Weights of a small GPT-style language model, trained from scratch on English Wikipedia: 8.44M parameters.
Each number is 128 + 24 x the weight over its row's rms, rounded and kept within 0 to 255. Layers, rows and columns count from 0. Numbers have three digits each. The size before them is the row's rms in percent of the matrix's.

# down: layer 7 MLP down (transposed), 512x96, rms 782, rows 84-129, columns 0-95
# gate: layer 7 MLP gate, 512x96, rms 0.631, rows 85-130, columns 0-95
# up: layer 7 MLP up, 512x96, rms 0.418, rows 85-130, columns 0-95
down84 113:104140146134147169148153157132130099142139133123137138180107153113121141134138126111134144137153106155127133171106164147122161114144157111143149104098105120121088121155174145126107109168137116125125167149143162077129141145121137073145132128096085172118138179135111129109120164091083163159
gate85 101:101143121150120125141150141151106102130167120116124149150130130111069146123145120151096168150115123109115152134089089156086089133166099155146100099115139150163175126077143114100160080124106154141105133114118157122141136135131134143145126103089162095118144100115153151152090157145102097135
up85 095:118130085156162132138113153160142095096108112123151146127134113093150123158151118117143141150127129132102146164108141130154123147102136114072131164078108126180125139144109110077167163113134103127138111163099153134148140112124154187122126140133138129097118112086179107163145128115172123154
down85 093:106157094152138093163157126166142134162144130133119122116125167120128061120080108137163126135122133113115086132132124147117140117098139121184116104131080115066141135109170111121158138104108142131113103122146130090120124114065143131122139138129099085154136130118088128141110145119096156156
gate86 090:113095088124097139124093126167135117124102122118135147092101124127106149101101139150149169139112130101170088088110113083115141127106142111153132132130152154112099160103135109149090132095113148171171122119079099141108147135142096108114159073103112116135151119152149138148125088170150129108
up86 096:157178123132137089132136127081130104129089128094110137097145124080139083136122155176102096127138143117105130118085134167137141144156131162155145110118108097123113102154149113106139156149138137118139109135157188100113104100110157100156094190122129146127124152167122116133114130099135128100
down86 101:104099134120106077135098150129126125134136091113125103131083126124138122137101156171110109132095097117088157150108135148108154133166100173118163122131073113127145113178113132101161138117117161112109197161160151124124131112131126106157092170101118163112124106136125101127105129141095124123
gate87 100:146122109118141105152141103136084135162139139152120152120140147142117078119122130124098115101141120120111101125093121167113152164110126103163146128116122084142144141128164144145111122097113113185154141124196091119073088104141120105072112170136103141132146117101163141123165136133148134103
up87 092:107139079142121096199124134130095100127126138158149136158161084085134132149159136127171077099105137111127151101166105134123117129130105126122089127119129125127122119104157125155108126136130185152141119138115110178118106107138132147085142107138106125157146103121115170128151086178152132134
down87 095:149127139122095090108123138144135121196120157138144120114097108136097128117119137156113129158134111111174096116126175135137110093137149133120161081129102099145120149151143112135196146166118108118152143137081151160092133137161123139186104119120109144101163120083149141144097135123112150128
gate88 089:107118124116083092152145121101086111117113129116110163164117132121073077136102146137138126127131122135118121146110132127122128156119115148102132153140136072132105136130151090106090175135153122100119130162151117154087195102133125125167096152149121145170135129086163150110116141086141111148
up88 104:165148157126163137102113117128088109110105125135147137134121107128176139105151108135147104148085149123142131099140114144139115166135161186099085101085130186122120103116119120147125119142150158123139135084118165126172122131091078131123142132128100103114101090158101108105159105140156158124
down88 108:135157123160128107115133167116126114152145122123124098132122138153173177119114095166149123109116127140148164144105160124082165115134099118144133113143119148113095154151106155139127112143071108128154151138085132109129120116072155074105149150137143101113158134169108148111128171094133146081
gate89 097:125155122148137081137153149121135126137119122084110065087145092105125104139119146153148128137087135110152116100134165115155102123134136152138111180122141079148153132100149146182105073153132132119151117136125095106117126124154111108123109131139118107134168119108154121192118138145173105103
up89 093:119120162102101105163155125150153115162120150113096107127137148140129126095129130130080116121109144130078084135106098111138128140134121123106129128117179127162141072132114101115102138164139108094100091112144187128144144136124153107088106163158157145124083137165117149133143164113122164092
down89 095:123136091141131070131125104118100103117148101156154142131162110198174121117138120104116147168147112172100145148115096160121157097123155118081153116137105114142128149132109118084154140126118127110121127120096133156143082150105176153089174137125137153126116164144120138106139110148147106131
gate90 108:128138132121094107121140133127144127123143107116117107114105110143100134132141166096136123151109130146151102133102140164110157137166139166135124117162110192157164126112166201153111105109135057133111166118142089108134130104116114115124179092092112117156169133158127147150097122129124133115
up90 112:167083138124118110143142131131135075097125153129155136117092143130099128107133142140166131148150124151138173169114120124122152126120135126111113117128116143130113173145132134088161160102107116122093161112123156108136150131150157082199127106146120102116112109105137091143071131139154192144
down90 104:162106139116125108125134183173098141137109182142148070136131132092101120133149128177145160120100142107113177102093102129126120106107153112108098140138151102138148144124112157134147117146114126139115132130074123133142110084122158101144135096139154097123163157137119127156087110166162141104
gate91 100:135179116087088158123103167155141119112094110133162128120138137157150131146101145140102163116109154139151154105151112144115126163145149126129112144125160178182138158121163154071105155143163122112108150116105121141136167145145127105183120094149084148117117129147135098119111123112154142111
up91 097:153152133162177143133096125118171130150119100126152124125131142103133120110140165110136113149147129104059125119154116135123140093157142102128122100141129139067157158128143103111091114095146148117095122133108109139095127130151101137141097144113127097182156093168135157132185104094139121101
down91 097:077090111169157123145119132096132095129099126141105140129180142141116121156127075134090112121103120152173123139125067113109152130099084103092140112125119127116092131120123116119126188189130100122117146133153142117097110134138143145120094128151138108081128139085119132135130112111129155161
gate92 088:143158152086144135122110133146161133141122107096113143163124131112141152134117149120121114146107126144114093104103132166113108151130107095166113140129118159141140123088132145108081088143143097133143101105077154116126217130118138113145161118183094111109112103088135138143111169144110156138
up92 101:114102102100132141098112142157110137127108135125115094144127094120154150117120103114083159139165124128186128097148180152110150131100128166122157140155101074133143170108155156064136123101137174181100124133143122112150130156116115126153126129100106118174128121154152115152118111129122112116
down92 100:150198139118123120159097127114156099123140135109112198146131159136146076118140171120124100107143086153118109175118151137125094139112099110130147123136097144150158123127130092161138105141101091127140114112092124116139117137116123137154118156105116140082123106079141172108123120115119162092
gate93 095:203120127146054149148127125096123116150121156114114130130127118130135139149192135131123119089151165102115128114105158103131141109155157092123183116183138158149133141138114111098083112187142125150099153132113116129118125131114114106137136128109146135132145118111114152171127128118161123092
up93 109:188088101149064125188116112158146134152123170141143119122167119119148112147097145125153140146120159126151126117143138177152130127138144158135131122165083128139143157104103109090116123145130146117130157148127096102111158132128088095095129134150094119096159118137100100086149138154115135127
down93 101:120192127129179087134175117133093115119118102122104081100114166139126128098101097122126088109105088174149119145113137114157141173150153169141107139105128153088158108133134127149136126142132129121133106127152133105121111173148145108174102161170112151132104126145154130142110118106131125158
gate94 081:103124103125122162092126124163140140143153081111134114126137123173100096153113181132085173148136112139153146143128120147120164116122142113111124124108143134161143172131161137113102122123180102147120129123114093127127115122133125109062126093070150168139139109170136127154149145157157110166
up94 111:130088124112122117116121129170146135153101113132096152116150121119115120127110116119096152125138177131113147098100143160159175143182167098085125134109157150114134154174125107106113119162165098093174144115086095129124128109133125102137109144097132149131138125115129108171114205116130128131
down94 099:094125161172128137091111097084134109110133139132123102126129083096142136103151142149119119130099099123127136098162120133093151120154122139109188134170105095145110118118113092169111176119095156153132083105130090154139144155153110124153118153153100160138150132145137125097103131130105140076
gate95 107:169137139151125133120171141162079105151119131119121122111191150140143125173130126119147113138143144165060117127100138152161138145144123131160099150132162077112139156122121115161100115144115092089151175125145179127115090128120156100133087147119127106123155117119161115143157127131124123140
up95 091:107136132142177123157158130094144140140117127164110154151148140120177143135137110134107186111130108140162094118146082151097124126122135170153113080150122127138070117193127136113119113133135145080104139153092151117118150126143100094123134128146140106146094132122123143146187143096136138105
down95 095:123151135163177071111115125133105121100149143143114130141128118121136144110145096137114055094145131121164094097149138131151153091107139118113103135172094118149127100132114139102119161135136167166131146158131111175168147146157086117134181115117100125110108136156129117082116121124153118140
gate96 095:125124125102140139102085107147137162150108093139136117148113128145087129131137156147092121141143075117120184104145143125108145158069151099133132161082114120141110126128150144162077147138125146105144135104145135131121136136181149135110154123110149091083134139113137108164107145148161105067
up96 109:124114097070134146154095135100133145102149125116095129156133123118151185138134094142115115146161132054143154105162126114110145134158153125081133128138122134129170103149131111100175128113132132106150128073108132154144109160132122090136112123137134106135106085118110095105128130141180097150
down96 102:129120161130119129168142156086170086105135139131138117131093136103123136159096095144105145156091089099116167127131148118155124108101147145099124167091127129127146114190173169130092103123139132138188118140142111105121161129140164134158151085123130096097121126132145119086114112124127110125
gate97 125:151124114104143145112106119145083116124114125090078097127114124116106172133093112131128106123164148148148163157081149133112148143122091159119117145073111120102164075150083148135145119123158138125161140112122161083157097137091130128097100130121142136129161138105116172143114115124126123175
up97 104:149143135167135126108175113166124119119140152112110117125122138137158143142118067138136125128142113128113127138067122134116153155173141134103124122111143117125147097155134133163060125096148132129162121155118205087100124148117138110140155118152137085109163123085111146159128100130122104165
down97 095:115138102162149101164140115154113143128117103136129137157177115155130133188120162141146137117130125169128115137123126107093149131123133130138134102131124110174057132095100133159100119146104180141135103112115123120130150131147111134118093117157088151055122181107128109090106137138143111148
gate98 089:127096158161161101123145162106103122135148116123118145154118158153129189122147169138110149126142138132085144127127111100104124142128148186092141125122166185110191112136134140099177158131122119114125160118126138161148112091162119119124140105152153137099141137132098106100092149129139128168
up98 106:083143087076116137114137141171154158122103126108084148102107106125130157162132153141125113142117101142136135128142093154106169147094088153112153144123117118174175163141133129129116117124123125116171119102107144097114165158170156109141132163134135130105163171094165145108107111150126140112
down98 104:123119102144081125130135088104091081113129144092105124085130080137143129109152099150140136110100133091096161136134120146076135142127183146162167149153124137111153117111093125127112105129110135140131104141143114114147147124131132097130152164153098105152127183108097170093110133116086115113
gate99 100:135124152137117121132128083095148089136113104114100096114104140140186142068150182083116063135107122163149143107125135149125151101114107130133112156112086155134125120144148162129120141134114110133092136130151138122116130103058144123128125120150134098147135147139158167114141139081104141146
up99 099:128102133144117158123068162139122100105113170151132103112107087112140146106101128127110157093130177149171108159144158130102110145146118132176132120101101132107128141135131095104104150126129106122112123145129128099158130156140080109155127116082119164140112053124091131113141109167142148128
down99 091:121100120133189146120111165117152135121098117114089092114134117132126115132121125122152122135122130164137164076133110161064117152108130121142148135112106111126147145141102169145115121157071136124138138151149131139083093122069121127169158118117133101182164137119117142094142109150092114102
gate100 095:116144154152109095160106164082144096131105146107127107121114129090110140109175118126137100143108100145089114112114113142098174082138138165147135136120129109120149167118151135126080139120096150163134164124161161151094124162145106117121135171095128095150161144127095119118088093148113135108
up100 098:103162132137116111121111114048108101097114131115108120149113089116150137113173125088139103149090124152116089105164108160122191083119158176132141131139098127141135157136115138127090127132088156147108147125151155116128127129132069135130146140104111109129129117140096152119120120106102131090
down100 095:117134145134099106144109075081132103084133136121123119111133129123153176138149135119125108137126136142129100114168102142089163078138161156161111143151121165083106159104129105125093151119132144141088087127099153108149114171144102134134124190123149135139127125157097141098113084121097143117
gate101 102:152167083159139104179158154133134121152114112144136184147117164150149143087101135117168159144095133115134075133108120118127135125151140138116148077123128116161149148133127116124149124193144122115128133152147139077104120140092169139096125160117110102139123154146111152134146123125182110121
up101 105:116144109130114127105116100097145108094096149092159136074127186124147124074176144113097138140143124168162124153110111139121120179150111124127144111111117137142163172149169119075151139113156126126141132099133163124102152135155137157122113099148114121126102148153122133170113149125100102094
down101 102:146118124096129145147115109108108166112139085152121134082109174149109109116163120147160120084139111088144144117134114103135118122135094124114126180132146137118109145144090117096136072135168114108142149170169130121138100086115120085161125094121106155133165132132131161087139174107107136118
gate102 110:149146100132122126112097138138134119126114127136093112139112128151120097140139066189093104102158121158132125139133136138098129136166120171153114182102109134163146155105121157127117049145104106133122136178146150115137104151110166144110098091145116108116130106151164130133110103105133093113
up102 112:105116121194138129130159116109148105104144157164135140086095141155094138125137085147140101157163114139159156184119101127143118103114159100132154121109112086148090117121088105155110148102125132112101182118129136099098139097111113156149128114134118172099137140122144129120110112122164117088
down102 104:120119151164106130117144132138126107087145094143120160092142122150117120146104116114079092174156090100158135133077075122150091121138103161107079172129112129141099079128075115102079124116140128114129134139127145121114120136128107090128101122112141093129115145145129123166113109126109119087
gate103 105:133143108124111130169162120136123124151106129135095115089148129165142068110125077128135100121115130099127088151104140174119097122142158198128132115139129160139121134077112117152112107185154089113090148146117143104151121135119110090150108124130126159133140161138115133140123149081128088109
up103 107:136117103138133085118107126152158152164154142144098135126127124150134105166147116104118143185130126094112113171097116104113109095104099102130138129132124061133156109148129111158170120087102110106095105069129103114160121150115117160126107108113133091129114072125091143129131131166134143115
down103 094:114096132145161114100120085139125134116118129136156152082165112114131170132110103130118149100091116134139112094122116168165114147103111112060104108087157101104115150113128120159129098135108139110100205122090103155143121130104126117127149137124120142164161160075127124140147134145142117139
gate104 103:155115138149106119146141152137122112159129101138103107172142071123156106115118133109113125133122097166104091118076117101112125129112152131081128151109122100143142112095174139135083101142069120150087138150126104135125148173164115158119125107135112139136133195128154118135175139120103129127
up104 106:106170158090119159132169093179159110123137120120130097140159124139100086123127153132109116114127106099084133145105153139115116124107138131172108169136167133110134119108153123093142159125135169141089155151126153068143093141087088125129122127165119140147134138121138113072136131126126143091
down104 103:095091134089125143122137130159114147159120098127156108144108120128126136159109157141100126155110139155111189112159130108105105132160135135159125172185132089127144081130115127132093071109128093136144138126142095149130190118075157139132137077147120131133123140140127133141123120162108107103
gate105 115:121179092113126131093126133134127116172137104184078130134123104138150119106143084138118138084140148145135124141109111121128128119118138107126129166082185133123187106107139153131126126171151158135145170122161169128120152122105149126132095126140162089103130144130177138117109111155161094124
up105 117:131175122152115130143135155074124153147146079110141129127135119129154134172138084140124096136170154140065130138078118127149144105114148112124111164099171118123118154140145139120107103143113157138134136103120134132120118148141144167102107122148157088087173128132082093142147155138175110114
down105 115:126133123111100097101122140121115181103092127119098171142180136084140138170122118123093091161165166090126132169132105091153152126111139168125126137111168082124156104127156140140140123153137103117149074097121125132133109084119121163112144117114158141086147155122124139150138125125140146108
gate106 109:120162115126170132146130125142127085156130135136095118119136119094130096098160165167119081130106142174102112117120130148106146097116081120134110130106136099124155104139138183096129111109124128148146138091126108136131126086119149140107104168121136146119093126086111104076091119100087088160
up106 104:138115145108128135127132147136065134124134125087104130081132136120172100113090116128119155134101132080147129138158104136071155160126114108139139140135132167113136120134088067126131155135126105097163113127098137082133115155129087164142126141148105090159080079154101134121131114119136117145
down106 102:111139118156097117094128109124179120126103102155146118184129132112123152133141150106127147126180144119127109090121153099126123121112088141133129128173116141135133148148145158141124128076123162127086131092106141114106145075154185135143157114112136095193127139130146141088092100131099124112
gate107 101:090112144144147127134122161145187100124145072153140133110109141116135123147143097129110140161096153155107146122161104115106144191112136148073102119104162126139129078116127137110133123094118146162168158133104127132080164115124120142090153175128143123129084136110131094096121126111122134121
up107 099:129121097138128135164144119120093152132115154120116142153108101154095142082156118131132111104144102134151091130082151137142133136183119087142127127139122131128204114160161117130130142147098164124101125088143148159192112110118130176156102124098108143156148152112124135151094109165128134140
down107 104:152155136103126100116146135142139134145124186114094133122138090143144163095129126124159164112136101148142168134092165131092121124131087124160131148152154110166123162122131153097159131105096121131129129099152127138160150127093173111099122075136132135136181153167156123123112130185157151123
gate108 120:122140117132138094120073172120148105146098134132136106110118106180096202096082125130114116151158124112141127130113134093135095116123110117140138137099115131125170122125145113139174167150181102121113137128142180109151114131135120135112100151113163169113145117114152148123081139093153113115
up108 111:098159150105112099121116185124110185110118069121113159140112127129127105141169131131131097106094164136126109146155118110149144154108103151117113144157142127150107092132118113106151123115090135123128090122159100157145129081154120134129146095129085160158117150160140110091149069144130114150
down108 099:132150148153108137153091197109105127157131145152107113105184147092114089117167120140116108153151118115123110132136135107106134102109079128141185121129144145157116137101099113142137107108095145130145145135135153165130126101161165177107100109136105149094136098117101098124165126139096133160
gate109 123:099138124163114132103142132086147111138152152114124116139151135106116146101111121106138123117151119172073142130140156092096129127112112135162104174173136135195173115139109102119100117142140141086096183089129133127082129151154155093125101126117158129110132157128171092102138142126138124118
up109 103:147126145116108105155172156128126092107144159133135125165140151137152149112152143126113114137136126135135126117091151164108081122166148154103119140141127122159133122170133165160124116109122157138105178156183093142128104119162108164109097108154134116151164132144186193139106112136115109110
down109 108:150143148124131117155121130157061129190094120129116147115105145129104113139119140141129148136127175121152130108131126148148118134119132122081138139086147149155125148094126139134132158100089096130104045164154144119156152149104141140107134111140092129113160112160135120159167092143118092098
gate110 111:140173129108087168142117164146126153139127142086170135130119154123126137136133097136135128108116142094122125103145104161121100125134103134117094147153151063107104142116106187116134142127081083131153178109125169119184098122114134124119131160131121150150159150146100119136093166130129130095
up110 107:114121095122161160100099165146087132168113118105094160147132151106142154145149181115132165115155143180112137118125110121119106130113185119133146122099142145135092116153087155105159120121152152130131105167147139081132133112100116150103119154135141109102178110136123145151120147075121096112
down110 110:143143112151149131098130157131083150136118140153111132118112169103125098114131155102125144113082131091113162150125110163116156122088179106144154098062151187143137131177111113107122083124151156113116113122137122118161127116106118122130139175084097110144115147139120146090137102123144125154
gate111 103:105161135092137098153134150140106134131153118135100161175085147121128134135166141119147161118122173174110087137126103152119167123135083117120161185149119128145134112137109150093145118107102146100161119131152118128119147122080132091089114150116113095103124161153088137102110157110154154146
up111 096:092137113103145142101074140131159124171167113127101153145118138094121135139161127138164165124150134161135105129094113159161179091152100131150110144128137151090150157095137118105125150139115112136131131142144123105147128142078154129135103164090102118088160110161128122104187107142153148138
down111 097:131140154079148135123101110117109115119176122133143150134089113126126133168118083130130115112163198114172123110171113131159153058106123137113123130182144151160168106137109136107135104162110149105119113119129130139163131140095138123092166140161132154102151133132147122148092133109113133129
gate112 099:107104128111155132104126143091143145160114104147127135158125146096143144100159119164109165101148175128124134194137144090081096115113124169129129108126162144089132085131115144147117167119126120132127112165160171148124106113098115128148138121138083120148135127156114159186117128131160142090
up112 098:156115108137163102159132109120102127131098108121188149134138107130117101138153109138144160093127122174142129100115115093138146150148064142114113127149115112084089156109137113128074107121105204097107120155116133109128092151140136149152085102129121130105139116122129158113122169111140133153
down112 105:138138144144160106136141176134060133121130121121168113133106134127098103140140130069140117131122094132136124085131100122166139147154102128146200096141139116142100110116130111124139140132133135126142133100064100128126091094119115184114130076100147110108150117138118140110104108096148121161
gate113 080:119093104079148132089128131095148166134143109101097120140145124090096135110116086168099138131108099137131105087103145145162104138151144123136081152148114151144116112099129127128097142095174164139113137103096113144153136142121079107099150117090134110161085125104163123141102100126130108162
up113 089:147118098127144081124148133199117095095077123120109140135139149100161111129096148105146153160112159118144089092120125151157113136140140132148141142137103084154130146113118187139135194142120136145112106122103159156116154124083109109133136117112129116161071124148118125120115104111153126114
down113 106:138182121113109111140104119116122109130086138158126132127150104163158134150125166095127089097131168149083141188134096107093152130113169135140134144114182127117128108144137111104142096152098133133162083131153126122124147105116184137147128138133086162118130131126130171126171169144119131128
gate114 086:143140103117134153091139118135157153161122151121136089109125123111121101123148100186126132152124160106084130134147104141109131159150123102108122117116164089102115127186145139149107173082128106146144140162084083094118151110093152135151078120152110099096151130116123144152167126134100130112
up114 084:125140151132117131100133117152091109135102086151156150146127086166181109149127168116104116090143085133143097121111107108170123095102144139128135069164095124104126151087130147123103106142133099123161121132159134150131155152119130129092152142137125145134074130089085145132091142137158129154
down114 096:124126128106155132108111146112131171092134150111118135175127146102130162139101144123098118114113178101154121108087133110186152132113139120118117147109122145147141096091154131108100158141112114102122189120100165181141147123165141112134133177129145085123098118147112162138110156114178129108
gate115 081:128128122071122150124122147176138155115096102132152128177113158102176110143107108148156106121125126145147140101088157094096117113107098085140107179080099139156135165153138143118150129111168148114156081130143150109130103142072129133100130101112098118119099136110156134128133136135127149119
up115 094:184137103099149107103104127092155152152130151080106125125132189082124116144146125157120140133151138126172100153126136132118118116107122110171139130095088148117108120096143099137141153149136159102147124110149115076078152103106112181134138101139096127116130114106158129150098157117107110121
down115 098:113172109157104121118125170129139125099111162153130141105106125105099125183126130122129131151157085136110138102109161131096174139124156152171148149120156140112129110098113138129147131119129128126147081177095164108115102139093179131124172117108111113090125126127114126094082149085141144095
gate116 111:124124124102123137105123168153153156136134135135156152194131129186110162115136148154122098126121192162133110111123101139117138134100090128135142157138099125127098121161138135132158135110113157139107113122128146147166169145172152138096086166126096114136100165106144153154110173124169122113
up116 080:107136119114087146115117116111127120143101144118064142110107147162168107070162148096143127106120100127091135108146162161155099128106123137133123139151157116129130087113137123119138115136079119179134136104092144070138115134121160120110131180108130097166117106111115114113111106146112101082
down116 100:087129130139115103165096145169102153150141160152110154159122124178088132104147134146167162125144132131091097139147150111162146140131124170121112099118124131162107109127126168108102117114084099105134143145097116164145143145125126123103157154190114193135120138135160109158134137146151128117
gate117 080:133141149073143132034095131139105143133093160140149159134123122116145154102109104118087124124129124145159139096163121154130136070138126146136145125126145141168177160122141141143105125113154095119099124112137125155086151126125128119155103165137105111122118169129163151100164131122128140158
up117 091:134129133155149121079080137151133097129158161121150120084130075146076123134134177102141126155145109101137097121100155094124138110111135112133137103093087112120140153155123100088132115119103101082121153148089114102124150103110127114132136128135160099130127092172129117130125154090110176137
down117 105:157123157161122100123097152128106126146146112164116100062127120109129128115114074129107147193122078096157135128146133144160120096131131139149126129123142124133124148115115120149119116143165142140081167143102130122124079118135106144164085119109183120141091123169130124127125123088126126179
gate118 093:105135115108139129137082108116137149153167116111119123146122109163120111149153133155152106101155152115121115088088149140110131134147085135127164115143145147136141156093157122108097165092142133145165107145144136168173197091179115151101146124128093133120149104160139123156122094121172114120
up118 076:125109117125134118143098187069116154129139101149097148096099135136116148153139150127124100129126124152106132130116142101122180120112083096127118152158121136131135137155082060189135097122146152097139108105127103128115125176147152126130134150116139084114130091113144139086105108088122125138
down118 098:125129149162136129149144158116127135111114049111100100106160117144082110133112138164132100110121134154132126122103154133085120102083086121114142148141167129121143115073108092165090117107146096090116130146148118133114111143178098119101117125128139153076117095134131136128129089133102113108
gate119 076:129154151123141144122136106131107111126083083100115154139125180104121103127131146120153108113141159127130148127145153136160138131139142093129116109119121140120091137102144175082165146147088166107106126140160113147128133130123134070108128142112109116157122111151150118119116144065149169209
up119 102:120132119150134112116156150165119141094091141099090146130123135202115145105117125160147053149144121170121141144145099127134142100110096089110128146127169099123091151142098113152116137184103122127120131139103087136106118111154149143144126141112122092120073109125131146117164115144155128148
down119 099:133106136098132143146129100141160152133136091117134093110140154102080160145111148151129146122150116104151132122150180134124127156140161161100116107155077156156161118082093119104159140081137121145098139082129126127125148143125119146141138114142112145184123129110156054141123118122092154116
gate120 083:130133170151104087084126113136160097113110135113118142170141180124133105128135189098126172107127131103168146106140126118142135106128098137146152129128090146129169162132116115107153181131137082165108143166163152151122105117121114122111125141076149173134137138095134133135135134134096160122
up120 091:123097165130132145062092118148151141139100122137131143120130134110171121151146145095139172126151101108156135146106090156122118110107121112159124157089112141107120182151081159105165162123134085162158151138174149155133096147106137125091155136118136145139127096120150130100122152123090115141
down120 098:107123152139121090136134107150091154159130122110097116134128109107142156197149123129120165153141106137129158145140159114091126134157126157145157110131123104145116178098124161115102133170147115126071052158130106108121140131141085141113146132133152153112152102149143110073137114145129128109
gate121 101:140143159148157094167108098106124121143125092067159130103093134122092157132131130100100096100130114176124122129111161089117119101145134125122137120119154103099125134153123117135167169099115148121101180114169138119122134167135125138147135159182127130136117063127111137144152096113156104144
up121 108:139122080072133147155117118095119163124126138167081077097174121150127165153138191151155127147120112104142136121146109122125160120144104132127149131105138109161111127116103119185118090133124121103126123143085103133127132100106165092127149085158124121124170141113157125149121122135104154150
down121 098:094134141134115147120145100100153139143126136122168074145112110119109076116156071101137120158109137137139097160094089097115122133123134078152111141128109123118135114100159108083122104062112117101123103120138163105089152122103076113129125158163121132137094128113096126100114150133125110120
gate122 099:099134108114172121122079110130148148160131104096148122106110093084116164071124127161140118107118146122178106088117157129097178130139108125136107157133116125129100110115163176113107155130152140099132101149130135156125143119162123155155159118161111099102142171100152102124093147108136126108
up122 099:132160153175147108139102098124126110108098111151108112122156120129121102170102131087140118092112123097128113118131093144184177090142160113142146120100164155121136142120143104112101113154132073157102167118145100140152106107119103133109099098125117156143103185149162124088143111126131112140
down122 106:139119111112140141096127133113153126151146127113189109122146122189180130129158127106136146139118116139118110158103151133107116143151081116149117155158110148092107121173123079142127142147130167147093219120128160109132112164116100124142096125126109110154133121115137134133162156105116135097
gate123 094:154144123089179117155146139117116157141125096095133171110096149125123076116126100127141137131098126131121104144108111095082152143133154127144142048098139143129142114114131134121156134113127120163154149120129118133137137110112142101162132129094084057189126110127135122152154111124154101134
up123 102:136117087125168095169131132193115109161128139084136127142143135081115133126112137084129147120125121119100150111102092149101139128103118097097129116121090119107101151194142112186141143125174113124149125135156151143101146154115135139166110109127135170117160111122103150131117140114125125078
down123 098:108121126142176145110160130142133125081137091124150085139119167101116129167077161133162129141095160133089107148102125129144130112117142120118112109134089108155158139154134131106108099122082122149101098084102088155131163145119128155095139121083113156137108161126143085090115110140152118126
gate124 106:088147113151086140100135131143141126130111139120168132116151138120140149132123119122147161138150127142117198104110137128157134125087114105126153171147124071135116137137076145137079152151116136108124156117139133137129105083130106158047137090143118137118116186140128130113153125160105104149
up124 095:103138131120126144108119109170161136120129130112155132121117126105164135123122138105105125116130091155091137082096112109120141114115092131144127114141121125139136096141108111138099098066097133126109134128125069150149063124139107144088150085098114141127165152186130104149129132203120116119
down124 105:150140110101130104165117091154114088157137148108150140129123175123098165168123167124180150110110094138107151106122135115141130137105115096142135172156106137110128139115092124126102149158116126095084110156176150090147102146148113172095142092118128111103118120118136110082154112159109111117
gate125 091:157091104117124152158137141134118111105091121073161139142165100127063159096110114152099124113157154139097152170107117148145140117148118099089101175115135119181134128128099113169109146131144145130141139113130117133095191113129131106138145130101105157122097121080127132111124111143114101136
up125 094:152083114090136133141103184112126084130078147148123089108127109126109140127145121139126088126174143131121147095130122159121110154149145107123123116125145072160139148125123114130121146105144152141132113115154126167144210143111081107133138135110069105143099117122127104094125123132162099126
down125 103:150124150093101101131122120114102135116124123159162121131173112123104131133119127080102164102100132121126172192137049138107162089130125123154176149143115135135117083112120117114091131117136096107130097153126150133135131158122157133150122095092120152121124128119141148155123182156094112124
gate126 106:122181135146124138153110108142145146140115118162128149149105162150107092140099124130108101130067122105113103172128160148141117131113159124156119102116157155119122093140138107152129103150135173180122169152158120115111097110172147159092160114108120118155109157089143104121167120161133098105
up126 104:117093141133164165088147170124121132135183108142151122122108078100135158115097155128097134131186108118125129107131156144138141104151089124139134161129176110147105189115166146119156071118089126153143125103131137130122138097100127129146144139089142141107110163107143108124137105147154123135
down126 097:097156122081147096101126145098116135135104151132114099147100139158165134131125193141163124122130129122153105139140112148128140144121122122108135119094175145143134171148151159119174152076136116097078157138156070114173157123116121136110136147097131146135136111122134086129163149141161103123
gate127 092:143146125124126127099094124128145108112119119109135101108131111128105117132168156103160154129115134104175126046115135127114153157129135116124098130117085104188134101111163126108151144077193120104134095124120135161144150142113071140113154105095118138168115091113138137132112156120115128131
up127 090:140153145131094082153151140125105127100117140109129096088129139134145126168127120141126129115132127110100161111127098072141123088158105141156162119182175165095175144158133103111141146130126110156153132169138111096109146128113175130110104151162136132107136120137126121098188136135159110097
down127 097:121119155162162094130112114083132148134153134117142142089127157092089083120171135145138149127104121127115118091146195113126123127138128112098108116161093121157124119129127136131177145126097167094093173144176103125127124142148131107139132177129104138171115088122156107093143110116111109125
gate128 103:143129135149116141116090117062091109132098142095126106116134136122143121109165112130121152101124126151153121126136129136104143171153143130126148091145156129162162141166176098106134080119134131150157138115149155124102124121117123086107136157143092164168113108183134154113174157107114114181
up128 100:155116125114114113148106126178132151122112185129110142130146146097115115166117127078178089126114113105148124120127148139126139121128135121112155101114095148082168102155043136123127138129133135096107135144142105157098120128168075155157125130113119110156167105114136154131142099139154123099
down128 101:063143110151120110139142129153131111144173046124134121109144134143120122078133133151063143123108116112137114098132127144157104101125109147129130141125097111159084117082114185160089154167126143111098144127106135111147114117136146123129106104109158097125105145134151143135129158129141094119
gate129 095:135110133166106114136136116153112148120127104104141106113170100163150088170136117115139124157069140111088166094162116146131149145154086120105130135081174120096164136142131105081121141135137126109140142133139110111140143124089168147095077141156124126100143126103123154126164112133145148172
up129 102:124132131126129120163106114126114085124133122134127083152110130122129212177136111111129134108127128082143117114168117150105101125133110122163107106127143147126139116128170111137181182093163119165097114098143126124101172157154110132109142153133143086118124109095115108156157142155157158129
down129 097:132148105139097133150188128149127154142188099111115160153083128178161128125133094120134114104129141103100136141103099091131167088129141089091089116156116115127120149116147143095108127146130132068131145162119146109132129159143140149136149094136085143136137140110180150120143097131134108144
gate130 097:084159153105156126112122156111143112200141145085074149110153132127099154133124148122131159132123107166153140084115134138100139120107132118106101148117114117147147077175147179120118113091140105140179125113121118129112156119158157100138114124111136117130151124156134125120154147131170161089
up130 097:119143135109138119128106145103095075160117118135102131161141087133112131124124121117105166083124143142128126150151148158142142111101163104079071149109073093100160104134086103096099109179124134114164136157133127125126135134127135133103126137115131151140145180152170121111143164136117123170